config = dict(
    n_layer=15,
    d_model=512,
    n_head=8,
    n_kv_head=8,
    head_dim=64,
    d_mlp=2048,
    vocab_size=15278,
    activation='squared_relu',
    norm='rmsnorm',
    norm_place='pre',
    norm_eps=1e-06,
    positions='rope',
    rope_base=10000.0,
    rope_fraction=0.5,
    qk_norm=True,
    attn_scale=0.152,
    bias='none',
    tie_embeddings='early',
    parallel_block=False,
    extras=['local attention windows', 'paired heads', 'gated attention', 'capped logits'],
    init='uniform',
    init_std_qkv=0.029,
    init_std_o=0.0,
    init_std_up=0.029,
    init_std_down=0.0,
    optimizer='adamw',
    lr=0.000918,
    beta1=0.9,
    beta2=0.98,
    weight_decay=0.18,
    lr_head=0.012,
    grad_clip=1.0,
    warmup_steps=296,
    schedule='wsd',
    decay_fraction=0.601,
    decay_shape='linear',
    final_lr_fraction=0.0,
    batch_tokens=[65536, 131072, 196608],
    seq_len=2048,
    doc_mask=True,
    train_tokens=956400000,
    steps=7378,
    dataset='wikipedia_en',
)
Each number is 500 + 40 x the weight over its row's rms, rounded and kept within 0 to 999. Layers, rows and columns count from 0. Numbers have three digits each. The size before them is the row's rms in percent of the matrix's.

# layer 10 MLP down (transposed), 2048x512, rms 0.0643, rows 1324-1430, columns 384-447
113:473512553498586468442504509499498499512496407473538450514545539449453544469585445486519458415375548516453529496445474494493551483444442476460458475537483541457599526476507462444543526505453497
107:555498466493455484517537522514571479557528502455469518468505502453463405472518525430612393549503513468474521490526531512544467543560500467459500456551539486522512455528455465531493529560518559
090:446465515486522463421521456475486479423506503542468448478460506475447453413509456542481451485549516531507489546479492559479485434514482477450608479454495432457513493514554545520510492484555523
106:498525478536522529498481476489468532518482435490600465487468549467576506511475520459408518470506535474481559566507515538536539482530490455506514510507410549482559474487441551487458501472492451
089:531533522498475429587465492532502559599536531510520454457434499511536572447450508455511494495517431560546455543499519533520498502531528614518621541499454481498530548522483458489411504538481470
092:550579539540453572564559486506500482536516465465461525463538513537528487499584542475498415525458528514511456538488447446487553504493537462468506457454487555502556526535477537470508491566465440
100:450557427501502461478495540501468465538490472541497513553535458467429515543517528554456519518491500585504463523473508505477502414386566451499439460450472436503498416439536484551539585494430533
102:485485413506423518535462541530500519436529462442426500547519489495451476563535544453450469466507553451527524513501425486502529528560490506465511505546452524600537514524531478474518529529529558
097:522513482434439423542447475546507512607557467469555547527581505457478434481478580496479506489488568478551499506463487473464497536467532565446523559466525552515535516496465499548534510499507513
105:467535484451539407405483457540420525446510518494499503462487485571491470461551512513510504568510483411474520484414444471480540486512514515486455431459566529447477565492477551532469500498449545
093:498482503494484486513512431552567502520486460564512532468534507491506425457510464512481496629499524533560570538452487474487448517516441448496431536518562490508457468388492499508478479509525495
090:503475457493555482462530535535513560519475454488494556477538462542515509538491437470524497529524419502510497539454471422510526538531419446489476451441494570441519502518494492426575554578473576
106:479505476522497503463481531539546529479516511576559487536517575548533537495463508479535574529485573549555562549514532553483608514509473488463473480502550487508533480530500526506474455502524524
097:502507460490504449425586451523488515456560577497539488570536549481517514434479452463484583532570450501487557467511545570544431472442565510538512554531558542527523526418482475474458582519469506
108:572506519498504478531470541519517467502528470522547517591458548464488457527457469484522515460502503556493488525459486469552453465471606509519542502472456501478469460527469513537565525550464579
098:507515540498503431507459490487492548555477502507493513511544523503482514540540526554509560529469532469532521525567509542475471628463533524517510495591489538569420463496536549431432543562564516
106:538473515476423517494537489576479611449472497491492501549480510459407573504526610436477460521493571497489417529500445485459582475491467526480567545489490454500458499537503469526484490503580496
094:491486476506525600464491480496477578556451541478528501459475500527465495483583505496490479473524472529516567468536498494477480496508496515510533506493560553501566538412491539464535402403578475
095:432443522482523476520481469531525507509548533471489476574570468570597456455542487442549461440430489552487457519522556454518457538460461574472507506481479459503497532548497532539581510452500493
103:524522477482434502493464543490465436464515468515428494490517433502456527631418463476495530526514437542545469486391455545509487476461521481457532524504540504530481542468455547508520443496500518
075:443533517542542548498431512527532511475515505505486496509537520522444503488545495554523479471579481525461522481495537493431536470509473519504522546497479498457566443486523527421537531478463560
106:541522427530450453440576470548525534497506496482416430491500520524477555505494480498503455496469454536579510472479516497583507500600529481434528524546484538559460504475424474514493448461497493
097:464538531512515506471549482468546450501460458503541506532529541493579481510498470526459561460466500486519440555533542496444486493471481503540492487519485499479485462522532484499369461507496535
094:472520546499510496440462482573550502567453551530516517472506538537535460528582545580537491491522537495514470475452493536418493569467550388515535550505519531528450545500506502486544455467539522
106:461445560512570521477490504579493419495519509587494468569486525463586476521601533524509470486537578451427472592530516514443458479523574465517516513472473515528517508434545489435431536501539479
099:567503453525480522490444471442523562437485540459485585487547543564513470545530527484522534530430466482455528477496508470477495514520555499545463508468441543555535549508455467515500547475485539
103:531482560485478509495453562550513509494462481493423523529538456493478495484527458461511562460459467455481479572458441527514496471519597542531517492434470537476544551505506472500509511510438530
103:453538513499495566439478457488529466485509458563513545524514450495470510466509475489522536495587486474549513519509537429454470424495527533578528481440492506454578541462608540466476460493483533
099:555472462498528502576555412495479510532452520512558484487500469515491523509443489431536503467515526438534497445486549469458487435473518452434415466503535485492449541467530472477551515469533480
110:495442548440508500582477431463493499475454463445470551546437488525512500462448518548538541598536533535528487540473482565459480552534543485440532501530493537548498461494506521555491497503534475
107:514530518452543495515412518553439539545489523535418427518483489538457494551526472581552440487505516527477525622492541510508513464512568498480499515525483485465478511475410511509472431513447494
100:474468464522509528396502503536490524446498562479503525524473464532495379516519523536502458471516510449543466584456477429506457497488577487551571434519466518548532428435519570529443506512461527
108:455511549575529488468496517424488546428506505500520489450469515509534507547504547451527491545464569491504511420461517493517593478458519494515607483470458430540463474510430538485558539554512454
108:492480444552531454470492601525496446466491558543492574510477464439474487508483504489487544544485490478549504528499525438422546516469499502467512494549530508469503583485505403585594565495527492
105:397482471457498532528429561529523490496486437453487523493510522472499531508522522525532536545515552537503482541535423451511479488426507470456509530492468483492481489522507448484534483502507444
089:513417486492551508490447507431475501530470547434486504524514447491539516503535501549531508542525477522469470493549486493536482460498534572444486481452487428573528569520504492480518508477509503
116:463499527488522541514538468555520517505464508532448514478523478509456503499509463565529528467485492520456469442428478512418504524460569455463463468468481530544501443485494462493448483514526497
103:537433520461454572509433457477458518487562443532465534470534491575493494555538548425406431479513561487543473460482489475492531486499475468517420545514476532447532502544439457573508497531511494
102:511490462485506498473624549534539525484409542547486538444528566464535481508510457560450543523493475494486519492454531550471505520437453383468511503509493581412508428511517470543544565502463529
092:552439543500494524463578517494486528501479491561540538516386483521525448456518536481535431490546501460479436421422595498474552477545483520533506477524481481489505491480434485431452557455559534
107:463508503495584456548455497494537537543587592512502583527500537500462469489540492481448443471533539487610458601491569499487544532492444480515510514489522538552506452464455538387505505464497514
109:465448491493469411499498507453533503547543553530468473558433484460475522463453466605537506501481552531537395517506510508478472572523525484497535484500536562467466568498470504544532574494531510
106:468454488489483556515520517387475533477512473469538503461564516496510503539563499508470549620581569502469435476490464545513536536356455478521498487586487435502516459454474497410567466492504511
093:551582542490522510546509516508516513460529543500534413465451444490514522446484472472489566432407500477535493487481539532586512495448542518466506495536408522481470486527485537544481506485570524
092:493535560525519580459445560486510499486483475511453498451483554536503505487530501471535529510429517521468437542528535433471555501575552513523501551508546475541519466481537460437465436420478516
099:504483420557499494443506461523414496466468510492545465529570569508494474514507591485468548497461497538500524434597495509517485506509509529547557518440507473519575556493495531509479472485491494
097:485459587485485544559551516450444554559416543456440507484489545488428459542435490441435499600488574517495508552535503555476525506456530532525482513508394442482446504469546484475426480507544489
103:501494479464491553531445541552579520506463478535476518503527506571475519420486477580495553509524542546509471544516502497620495505498477513533467486495495555511499546425475508457509515482565450
093:464442489452461451545550478509487468445530503516523482553539510507530496536474522585496518504447510550480505470550519463420492473496514511544537543498518444496467429454464529502497491525499510
103:496437485487513635513528485469470465531458549538526478527494544484552570525498449534500512564486440423556538479508587495465449498498441461448563551520499467484468500400524556425489446460497478
103:511423527473484566500519475465518508507424558465576439480492481522554585483515503408505411491466474494521602526515523458486437535522497509543511494439460568482562549533559534500548501514506425
100:479463565581534501455445504508520471511612480484506483473492465494548523509381455461405543455458551478471510546528448543513570486468539485544508489536495497572548478437526514451516501454494468
104:531421541489505601508539503463535482571542419550496491527479473575496479494494586427545533519508563478571555499491526579485461492502522430468550557444444523472524470514480505523482465563527495
103:494481460523489520521456488587461522482519531470440532539472533495548520496521530529506535558469501484447474570443527564463524514480577537506521446524493448518567485495505479450462525484439492
097:490465504506547538458484553554544415457417462548527489442499516576479511470505524542551538489547473510509446511481456551452446497551568476550598476538545598503396519506464557495523466546505529
099:578499494547460531495480447534497484521528474490517478369594502574535469476509525535481533583518463505449516502414525510467586481522469474445501476511421455456479503455449460398479499442465483
075:428500437525547542527455451428456518549500522495476484469478494514540510476529463487513523477489450523447485554542553518469455454540441473523546491468514488461483559537470429383453506500502475
109:557470485471559529473501466477459531476527471536505485471427544467572513434496555577552472512488506500483543533466480550498520586514492470530509440482512469483517595526431439491445503534476545
102:480510564436496563410520450547398485507532444433537446495532578496428570553557428495462529469558483487486525496501476493492533522512516534515523515600500487464516438438546512484488526506495503
108:467480502518492496484570484490496434490550471490485483485465561503564449551476499499545545514419515524525471452544484507557476469465498443440472451484479476498509447494431522474523459512500463
105:498589494454502469517487492561525478442518499471576424526518554498506525495541508544519456496463504506536457483552431424506605533581543481527514510469515478481506531563538530459575437488493503
099:489485505470504529494445454475408521561463475493468514456529444543533478479463498378525514508557498466455518464506520526562435449533530540500453503520478544506512470453556553491504459519520554
092:443456544473450505414547510469507503493506465445459503557452506491508505519557508552509534508544518580524429495559553550485564470541469513493554499498501567481527466567489584465557546501484485
110:500522517521436495467468504492494524435517521543430500531441516442518514454576491509543535540447532464483509530538566482479499509471508543488471532548557532498463468576494514424536529520548527
104:537479492472576529529495394500465527531504522451501496555485507486525528514541417556486528418454475581494461545554482455565479528528494476481442452437488458525437444498572467487514482520603472
097:545510421526491454480539507450531519464452524484483501545541458545567551476526547525353484497486499560567463500499475463523564475513505490514464445573520397507511573499448484418565455521495469
106:433511458523492479499532600495469486516523462509497519498494539513497470499485436551449480423490466494434477530538472433507468584537531517536531471509504442506507467471438564465414507522511488
098:468471539424534545476490492486449506546496482562483483390528486506510487509507418415489520469528486518478512515473515518496480469536503481544478482530428497520534457483537484507510438492559545
100:484495562487509554454548505448544454531509510501560496489519519505495529477552457536543491462475494510468498552499489499500485461452536483561487562554454513415457491475491491532541503427497561
107:496524541529500537558484508444431562575500514500533521527477530426487479488506464500468523528450484512483488579493414483566434470465573569477549547503496537475503496501513476523518537539477493
112:565471467473473526598419543523502487458471432543434482541447500511444472478526485505522473545502447516432482552491559506504474572483522491495564521507522427534477584565428482515492497445479433
095:540531536464564506542489464490524493510470510495567443474520538486484540414537535439481563522467505452473506550532494513568480506449543499534575529522467555504443456527555497503420452493531541
105:499548528548474500608492439454510559566571414494513483518524497488479568539492584465571485509467494540502600537509519467497515437524471513534511457539476570515538445473515549461501416417461481
098:475551517475544504573461472508541416490525510504460479502557496497518520528500540477501504489422494533539446553525487454476525485572468499470476484500490488497503500560516555579482517508523498
099:470516529540554475493539559537495515488529500529457484499554447518467505433474509484425479516565538519481549474519555573470448482531500466476562548475511479564449391519510433421464475517462466
103:492565515568508464441486453540432421500442439450510440492514509561479501515529509532483480568460515566509419534530449423557534471539518533548494522494493449458505510538517482500463479485516462
110:542471427490543505529504606483446513534422548531475543521510586560515489479461489539470501545481532490539510473435489496510487479536553448503435514567515482510464516471522507508508546452469484
100:469466469495499517458493514520496526473521507504509464521502557479504514521521495504478490513565454519514465541504582533505515447432562498482459516472420594490553446595492455491537543529558433
076:484408495494549511501572465495534416525524432509498505567515519544424511516570546480536507512452541576454511489523530519481532549565451506417541519477498460475554510524479560501506531524499444
098:545520474538514532540509492496456497468467486515451480419618539516487570533431468473383521457475481468444519436484497563561475531517502539488486473538455531520542554542437494480494503517486503
098:477506516416506502475540510531512529458545532459513480564470468516524535473461523448523540503526579474521550562458454556489523478493490535600483461506510493512522495465462491545534518526585497
102:453462488508499627508394503419516373475506512471483477494421552492491531446524522482477550479503562517454459465553534462513476475466474538587583469538472423539551501504571529511515502479467511
095:453492528522493503493481506461491418565476447379470491497569440530518577515528492515511530567446517487497560515527520483508490537491493505492445556484489477568439565442529497526464463399580512
108:466533544467457440574434516553484550461594517508489491468506491501452512519594430547461480436498575476560532443523453510527474488496470441461495410537454580519495503573522428477428547537564528
102:534448581510539464461466472426548504497529397515525474457479523494482433449491507471569532439546508403488505542398469516542466570508540510521528540528526493440489483450437512496429465502532503
103:552452514506562523514494471481537450495548594496548503425420519493500482550447501477520492527522518419534462457554443427446469400540403415582508505545420545465445512490555414475468473421521453
091:528554484486471431483603493508499438516449528531476465561475521475477506469474604539569498470480532538480585468542557537563503486517453491473562472534485483516498537530456554502426477521558523
101:417503508492525438505485482523499473501478557552466443491470488453459519518523533500488512479486460562492443501530538470467518614496513546577431557508489521435471511548537450567462498473458498
109:510504540455493512526533500471553435468442510488503480426451513483483463492523509556568512556560536531411506549471482501523556493499433449534517506554503530577535464489484502491551423516590503
102:504545524513473546454550357525493542545528547532468423464466459489547494450555484538518489550480520517480531463486503497496533469496557498514481494458490596497438519505465521545543467565453499
084:594532527557489515477463453581452528460510509418520522494397533528473465535422475531483476499523444462539494477506467495511489475501605544598476463512458498492481500422501458447503488415501500
097:510471487456474499518428501487479456530515417470504539497499449481492507479495525495518580545481502471530539520413517510472622503530516529510491576513545500445515491479522532434450507476505601
106:409563534486546517535500553505450484516505478518457489510566417626445541503435603471493535587508421525552557471477547545500445487474518542495456557499498484489461482565498497452494455514535458
106:466397541429550520571536514543541542521500472473526538432499566434509479500461501432488510519505495441494520486504535560482482523481437478467477494510470452546526543530461512473425517464458457
108:512503453532445542396434467456468446446479476529526518554567514486392497411500510468485470496534472481523517426491512456453499480478540468504539422553520530533517538548549526441526510489541428
105:513538517528520525472392508458508516513563557492513498571434444545513510561522512548507451459434512550488485475497409521477486525519516451489527522499469465528546432465568514483528486563435474
101:467493472503531541420465471465530504482383404483467510489526560454544501541575459534450498495443487442536402469477501533501601428572472550643470510537430475487558410540432529500507547507515496
098:472469515525498509531501497530537438483495511456498540483461549466551537519486489484507525501444495418488555527534526445474493418468513526482516518476493525450498450521535515445470544492499487
106:459511551451445423506441536528425457475568458527487499488502558531540492484463506396467608476571510538496555433486460489511458518456534498474509486540492611442519542445530528451458533560395536
112:485515512611532467457536512515521565490572475487470512586437538477525484524492442506487487477543520448454532500508412572474520481479489474465510493536483513465501556477507593481573494420509492
103:511482562486471523551565468505473499467479508533509448414526538517474478479485509515501504512459556496468503521501510497477486612487464538457470514559474451488476470509533549490451455515523575
091:493437495495417465461501447451476482504565454543437494536542511526539493540451437460494486481428543452449491571578499497487503450526414512475486544526468553407476505477518478485534487461488502
103:495539450546560472513554478449463501500427517487521488403490544500512452556445519490563515492554490525513431496422548438528473514544545483492525505499503471442514470480476524438418531468524461
100:495564520517554408407513506491505493428457567518517516468429486539484452538562511483471502500507562500534540460464584528412532471491531513521539524582544532507540484527526479479476425515466475
104:494428485465504475501523536470547520543488462565383549518490474548420474515447535424501412476509470538501570480511571566481534492504487516488524454587507497541545578541470503503498481500510514
103:517490542492427470465433512487516563493603482498469548641489504536459444521465469487397517506458532584530468482503519516446501512503497521575475478511483460558522553517526562472460468521526490
084:533509462525549552528493478475453464519461506531635470491416476518511472458511448594485491475577440544538507527536494507512491467541472516525513515512526577501533465493424462554522374514509526
# layer 10 MLP up, 2048x512, rms 0.0703, rows 1325-1431, columns 384-447
106:476571500537556549524571524543596433457489473530506487448478463495500500516458542563504553484480476462528471556518547505499525450503492459456461501465528529478516496536464513475453492512494478
091:525444476469503490549522486501535490493475517502515493545417508489541494597470566538535471519480561425511482410544540482542508486499572473465431494494527445508539500558504485438488535476482459
107:561464456516554510421493554431487520513448499469514401531571525530424489519542533530508513495538569505554534512512523588496452505513459466455562407498493460470490456525450576518548504481526523
088:499439487554514471477575491525573519454436471501525551457487505536446512536610455476534505494555521529567556492528531471503556516504539536420534463420505454562445475504551460473509506537453546
097:489530466452460474540548464517526495473475427548550572499543503485487503522517517490527533555498472491456528524531543553408511548481495500467513488381497435524446432530461523574544471531437530
099:528531569487534498500494555452482503505514541571462545499494472495519551507551525455497406449479501491453497522577568490513498430465453519551433460502478496506574445585490564546491463506520423
100:552513424479565484523528542470508600459513455477497474509580471465477427531466565527573522537479554479488554496452547505527512472546532439484500463438540451556414541462472446379539520495448521
096:477509436607514508488586490533504510538414489466528448481483479503492546487531464538574513472518534474466553514574484494477464473520460460474438469618495431549522566494501530448510492483535461
102:465494450520498532519482481510503531516443470572541469484454488510505483528495464477549548570565497496534561481493523513502490489520532450507436474522483459484509518570420465506464490439439578
089:495487474641521534530521510474560556517518457536532481502565491475556467517548494498478484517503461504526574528550541512441530489578546429456510527501560435463524366528433475442513458538532509
099:573529524483461570590537452508561474492525456526492471553521477473486500516463513503484403509529496498462456553465557556493437496478520512573510452452469499464450497562519515508517510481448508
105:475532494434545573454500496532482508507542536600527536459545460585514440534426583551520497470521533428526483472560513471515508543508489425570532471559441497482419503575542468502499497555469509
096:587422504483456535503514538497519422489476473520509551528494467483537533526578461495467488498505457472503583470528485490508461506446515508461462510570520433434459501509493503495485447518485491
105:470496507501497546543490509526520582467468553465507551431543478586483498489497475520534516596492484439512456501475552544497492563500525461540472479505498388481495491486427421508547539424426511
096:526555458455544490402546579501545555530576458555531442508488521509547496546586461544520421484557508482550462544416469467500518498460511479506526481437505516550431455512490478481454506536465548
105:557452511479503486528513539484508535555584505494503509464511440452468492474506466563492594551530550576447579456439496461510503558481439458449547503384446471519507532480527482471497502480460496
097:504497410540489527567440541488412527505495515521420506522535463482529390578504487518530490486491529449518491492447511460455497476519479530592407479434446479524481465479512477557554491497465512
099:532511483519539483535497539499489522515547459499470559442495485527485529474420433478527424438547513444499482574467553469434499497574473480477516511524481477425446522495554511485479514457503490
104:460477509550458510462552537516426503451543488470486477430465462455521474518453441561516440485467571558472516490463495518505518440401520434451452550536449498484498564528491485494513543499524528
081:529513507500494443526520485446479568470449485490459508469524531552550537464466433435522490526559498496542543470531513495514502529500486523533499494491539488510540517515499515509527520521480457
106:436588453495495584553507504492500540597457511474502463437494480564527519568459519521507464451531519408476487498495498483494451440484461541508474502534413502542462470452477511512468539520490542
099:509485499488556487561497540496536532478436533496526538518521539551472506533459457492490414511541555434533432520476474481486460494516509537434517570553452476536548530537438469551486522489495494
097:477574530522488495538482491557536527491482541507401438496543494497581476482551455487545490474580488507440500476408528462551498539540546521546486503408476503507496527510569461479506458469518514
106:553508488436535524443522508583448495481457550486558568504478436455552475531479485445453492442505488490480514470532540446474465532509510457529487495471464515525519502485475573493522468538448527
102:532468505525464504513467533484456487538452447559515470533494535486571456480564520580581501481490543476452474495494517527435510480488480462502447558505493442488428530478476487565526583492497493
101:532434561519514523528533464455508536412467510455426518483523470521553467484528460492534468443500393520498582550442515565495506436480514518594454479495491465495524465457470480491569481501509535
103:557517482508500450457529488523446553475443507461478466515491498510529477521439517552520483524499491534486514521463518449435410480574575488500482520505476408534499478483484528517566593518530555
096:490537495523498508474551546494523500584526474487489510486527498587555490562502529533520459593568501524467458565526461412518522504517477469561475528426469467566521523595446574537462480474479489
110:523506546532426492481570544543537486594495527549455526472534513470518549460522486562585434521470535544527559538477528508488490441511420408497436533445497450490495521490477510471493540496453478
109:546533513510522521591435544420496474508503595458459443526434488483527544452541516545573544550496529462446582467526519498494504504563525501557532518495475454502520479506540476508452515533458470
102:478496554523374490574468516488507501539463480501507518430573489510451491534511504513521506497466472509436505485473471435447545522483526472536510560437452509444443475485532476514508516546500450
108:468524563484539548495562491408479488437482458474483476455474410519455487493443549523432517488426552439483618478500556456480533495441440501599504431462512483613541510521473488395491511568567472
103:486543462542473479533615549523469515465513434507485542478487501476581455487504500482520519502482530482501453481402475445458491491480504450535494441451514492506461474525428444499577440462435489
101:419500449553478525527520553531584499504502544508470448432554481500515455481479455473540535488529430452494510512535531549435434501411547504544485514446515542597524433553488488636490484479441506
091:516507452477454477469514451491465562498485548490452499532565527540533591515447382508487536419549566444521520526492490474471477578521480507496450551458453477543566466536447490489520462507488552
116:453430467432543553522567534559492517561561509507507548533468509494525514525443545575548435538469521473410499480521508534492565487531481441516530516488493483468552433603466523462512601538463526
105:561512496516495499479507525531489500512543521499507476445517531498547511496482482550557520474493464455474558451417502530578508530521475521482489511543481502529551474567476454539479517498400572
102:535490480498558538535503523617514558499536465547434489494516412521494496513428477507539508517482548484471423518550450486501461508487495511525485592547456466468505490480462497486504637545522445
094:474501515546445445510538502504487585535438495543449429497550505545543477511521488487597491467573508493549535526468500526480495463480562514427474522433504464483511455532479456515471517414559571
104:516514423413497599510541422506461521512527429535526482511575511583514495523491506489485453529475445467520548520577445505499512544547470547506503466472529423438457436508428499477504489500538417
106:416407531481489475572538449538510522470520519535535501445514478509569546491459505576490443573558460502469481475479511517488486466584510478571498517499522443535506463483480501518489525458544492
105:512480484478505497547518483487487522445489463584514500509480471533558554526494522485531534497490517499513476536500524499500520546573460470564521466519522443568481501479543557420490521553484440
094:560454533426499549534529460494462509550492509489521475494552410507515470564493452486511470533482495529559492474464518461446558476455476474484504402495420446510488488525495588551511492451519581
097:511529535545408507478479460451516474472430514495429412476475483456484533571467523569554531528557528451497548491463475460582496499597509483475496534500537448533470524498478515526508483495472434
099:545517502509497524430538535573438608473491416520567509513587474522519558509505558516519536469474564562514562464494484430462539496487565495553486424486456562469435526460497540481517549506399486
098:539487543417456485443521550433476574508517506463442561495462560483508386502541410535494409463592537523413531540522490464538491570477520456466530456502429508573463458532507510452484521479518514
101:528423513459559524607466544602527578462454490501509450545504542468507454482532449569502418484566541451452440485526450519498499539545572493461511492430506478605467507508465522529540470522523494
096:522579533618477534503538518522513493505518485476511475537534502529465499502480572547478480507513469536523507497432434542479549549430420528434487500514441519441483463444525525526539520529455535
101:524451442497577516540561490455470519556448517547514502499552501495495433578524537489520466508564496455461542407496536524478461495507457501514517541422478529491510578482521470549548479439473539
103:505525500475518525473515508529477504474467474513533495404465461475532443478525544473549465479518491450460538520465449418446424538493460456627508473475456493442408400523529490495494506496499496
103:488449541537504483535509543523455454543489474560549432520537519524481438542479429510505521441464516431459560469528486455477502421540521469514482475513540478508459474506530505443554497516497516
103:536466469455571539465513448538510549503391493459488459537515537492527431515561480498631512541505475502496496504573505498557508489512461477463449443489494518519534482569518515501550484501575551
102:572479598539529436431503561526500513548440526544453501534503436527547467514511445505450487524496574470493463513486578476524438488536470440518519490502455512539423436515540498436533540483466507
100:477472500500528449415489536599511511589517606488489504537483540562425522516499547544568477493584555561497541523550557495531474512491500531449484489517476454501488403569465542456477534552399528
097:431456617486529550573523562500519465494463512481439500562467567477506514552519519540485521461493519566504521525485530513509446496486520523556548548469530542558488440514464462493485481549531533
078:573461555573551509529473507577544544428440548475497484526498584540513469469495554543462440532461556484484488471468548533434485581551471555556496431481506477524502460492489530498456546561515490
107:391467450567527517451494467513569505483495447460532414522515504552535449552526527568486436545500467525465490520556500482473518494564561468519529524500513471584483475532534456406497515537442484
097:512545436478521490583505492535485461481526545481506528527494453497541406536506543555575545551470534459417542505515524460528508583460560499534471499538484467528502508523482526467565490474450502
111:546431481437418499520502524435495511520499482458463451456513487500564497540461443504513547488441521528434499485530543501540455447511423474489470473520474437537505478507498488494509498532450503
104:540444465541516566572574433505563482505517528544547488479470536491517429523541477517477454497530488477577471427458509506458492443577445543603513512561531474455487524533474572526507464454421526
101:504484566450467547519492512451485496585385499552464509494535480566491437463471441463516553420575512524467520519631521483457480432470549489508501499503489497490487483445532484544533528547500515
094:501529498535527498553517505499489467507485433396525475468481499453540568479463486538497489542496428520477486492596622492571530510486508500435458531417513391437570539495465542482554506555446504
110:491531490553448505533484478538499539484512545514538569526544457485513530498534502511527548500508503474567528531429473524534456537518487538531525484567479449477397459522562540520525548557470469
102:466475431472524502514508551591492569465522454512559492526423520505482506484538472552527528535516500436505566458566473438515493555518529549508530515501510537461522521478429512463491497509482483
098:546538505514527446443534499512513523435496554482546473511511412558439407502471446570545503588507565511447433506537542530412489524511445486472526550415501483457480515443504490466528571523423512
103:510504539542584494511504634505543568487497453435439461479542494562505503507494464520492445470484493496580487474561573454466453523507453493527550470560490474557508457467412504518502484506459536
099:510381550511469486514542524529407525490497505485452479497526480547574426530473560547554492491529493466542512443480523497525501452514497399555491528529439439507528509520491484528494471460564509
102:463441511506435540541452488533511479491550534559527508465526528498485481484520452515557510477538496450470428488504449527454458499538435484496375457396470534404450472516563527509541551402508485
106:526389508469463525514482443512517480525444585598509540480529504511497526462458458514502507447471522439475480516471470532438431480507416506522544509536450443491505454497424525494508594525490446
114:583520542468523571528452542534483513468541525590454534475494406529495426517512498525479566448553564510548497527545510530493491472463507595562403548509451443493501466544470493466478532530448546
095:515504559467437534514548464538466493461481475543447551482602439491479501508494529532493515489525501539408508452423472532592555502493496502506527496544502472499514529495488533520467649476416488
108:432488494564492461623482495498425521510551498480487433390546507520474511483489515530488521469535558564510523535488467524457497524487485453471483481521453442520460509497484526491471462456521478
100:522521567491533461449544508473506481510435505534405489528539483503500537514585527493530486510507484493470458513453508546490474456576420483491451406466462439492470505554506521538480563466487502
100:516529479540408484467486432491444512478447528508458518516550442518503385541472519531522526529529498478466526546527593506438448513489505499442522468505479496528505474499504435610449510493508542
104:553591492502555502491518545449472481438451498482522491528443482528434479507474479477509470476476541487537556488492502468518537542563587479498467535530547519533528469480483509521565504441452456
111:539517518489511439547448543456485521458483510494538488503513528495589480548530393504544552522503482477484493501479593445492497506579497492537516530388499455504499540514484515475511442556474522
102:550520496520494541562504539588462585554549496480476471480493486456535514442547445448550525535513534511489502441469516499504491531549511465490497494447488435497497337524507496515506527497404513
069:561597503503448540477486501496504514500488600512479452421475500502577482566478442506491528447532457479544487465504467515496503477451554483548443536464485502561468458492495441526490506443477576
099:533490555462487549486471471511475540469513498555526510486524471500531469483524499493550441526543460493456563419528491559539476496506484515504448415511485439497458422505512514446508532493427486
101:498526501511518498503555513511516516487503483520505402482476557537409521500568545496561553465487508487484510507563495438494452504496477503539482515434455503521436514504441527510521556567516442
099:440436546538456596507519507530472497493499517520488542511463518479580507485544507509522443469569527535537512423489496535447467528516505493484441530420501455546475471513509517476495516512486453
096:476574500549486477537454526594523476519481536534486544520484461435543454446513485517552538558539556451549522481494521509512430540489529463477403505507495442475499478491472514443439517419460490
108:509501455509485476540546562500460578504565542501494554477469486498439521581470464492474540532507513451527516437525498508494507572501535481549508494494482469447497533498522495495544472498538539
102:576535562471474491537522462539462578508479484453442543427516533447517448507569534557582485438481498447479558454489530507472504480440462374545482490559473472477462479528464525510441501437538514
105:518481479591522480489483518446541584496489555597524538459533484502548422519491533501516465503559493491549517479593454527459452480542506426553486477484446515477573417476491536550495517408503485
095:496484517511489515534501482439538502593464502559493490544582517515453505548486518494592495439561547404530496501475440483501483502473551462518447441480460468467476485492438467513504506525479479
103:495451539499592554430521475578520546565506544492479445473464493418463492577520477534467582516495502473526457430524494516474439518513497497540437493532536492418443478505494484537562557564509519
109:499475472489458574458541451483407499554498483551526490451493542500557500529482468570553453533496439550601472473519496531455469530435483502536569431466458487493538559543541507499456471487493501
100:503480555462572560540504507540435521541501489493457477498540479459468463541465539549615465489528544495495573571489476516527439512491508490517479464434540440468506506535475504597549535549488524
081:476564553502518468565525476452497517592509570507505493493576585462429494500521521558601443474500535476551470470453536512529481479434448488458449545566446507447451488509515533466488605518464511
093:450544508529558592598569509606484450471506427515500432420511461494502462562549511495560496538520491497526503405530539544448500483473506489501480568514567449534539433545427582559469470478429594
103:491472533531428534503515488477487483518521572477505467538480440448395542519449513424471557586482475532498472486412502590440513536449461495495490506558528460484577506554432430419537476561475528
106:467556540443558490495506532532472525562561579514515507462511508571541467492508531522488495514491566483506559489497460522547529521541538445581554509470528458457518444480529444396543502541464501
108:499497491515448555510497433465459432565505440563519557482468534582484454548514519538538493517507493505511469499523449463476481429510506494537499502478429498425541425543586539446527429539536450
105:528481460529467503517464554535513491479385490478511506517556478587500504570515584631480501464483588447461483524447520503584493487557533487437513507486466390474444533500495528472530552529444505
102:513413510531533561496567490490452494464551516509470527528548545515482546530445501519493466395490427580510470487501511516511571497497512471480557602544411458535503462566438515552510553471504500
098:524541575450476504463508459535503549480517498587401451450557476527535507456576513455532527448528541492488516509493517532494490503514490507552508430510485536504528498520458476548465482504536585
103:490532511470618545458594519542463489577479475517516464557499536452502454504566474537526551562474510546502562485548571482557516540585535581515496477585505467521515465487440516474496474552527472
113:518524533507508509441564537486436484412509465447465550495443448601617453583492522502523444423443513489504456521535536491467531437477482416480520529457485502533523537540453516449466528487490447
094:543493489524510486495519471541477532504486494525478519578492529493499427535594437544484551486537539453427595490538513485547538576447514409421414456499489420515608525519537562430537478487516505
093:460466525526482442465514519546533535510551529541410521481586459546517494524513529519579464465557472478489499525464505462548520543520430476547440495448437476461540461457535516590584426533535560
102:562558548507554487531568519501435451483536492482488457482533493543474493525502438461489523489508525567446545411486536518519492560548443475560581459507452418445538456506471517479492527471463514
102:486503592529446606515539515521433472460512544525494514474542490514476531490519385477564461426492440504491459521501464573461495501441483420468423534489503474448466552481496515467562500536487497
100:500465488408587556453570438464435533501481432536484592481525486433484517560488485587482501473470433435464490537532529486432533519452451471510495454549528458544534464541485527532537541476490487
101:573510601418548442495507538493505527541510466525501505506513533502558504506497460468468469491521552568452581517508533459524445442480520416519457522565452447438556444565552600486532488480459558
088:535549553553441537497540525496517511477499534527481452504545526467519518566456462475494454517486542502535480482461505496504493492487527462511427550516517497512549478529518495552528461536467537
098:540518504498521392558516439545432444506521526558518532529432496511530482529555509490491488534492500497478468435579544503460510513454426480497441456496477495452387447505499508545469485494452595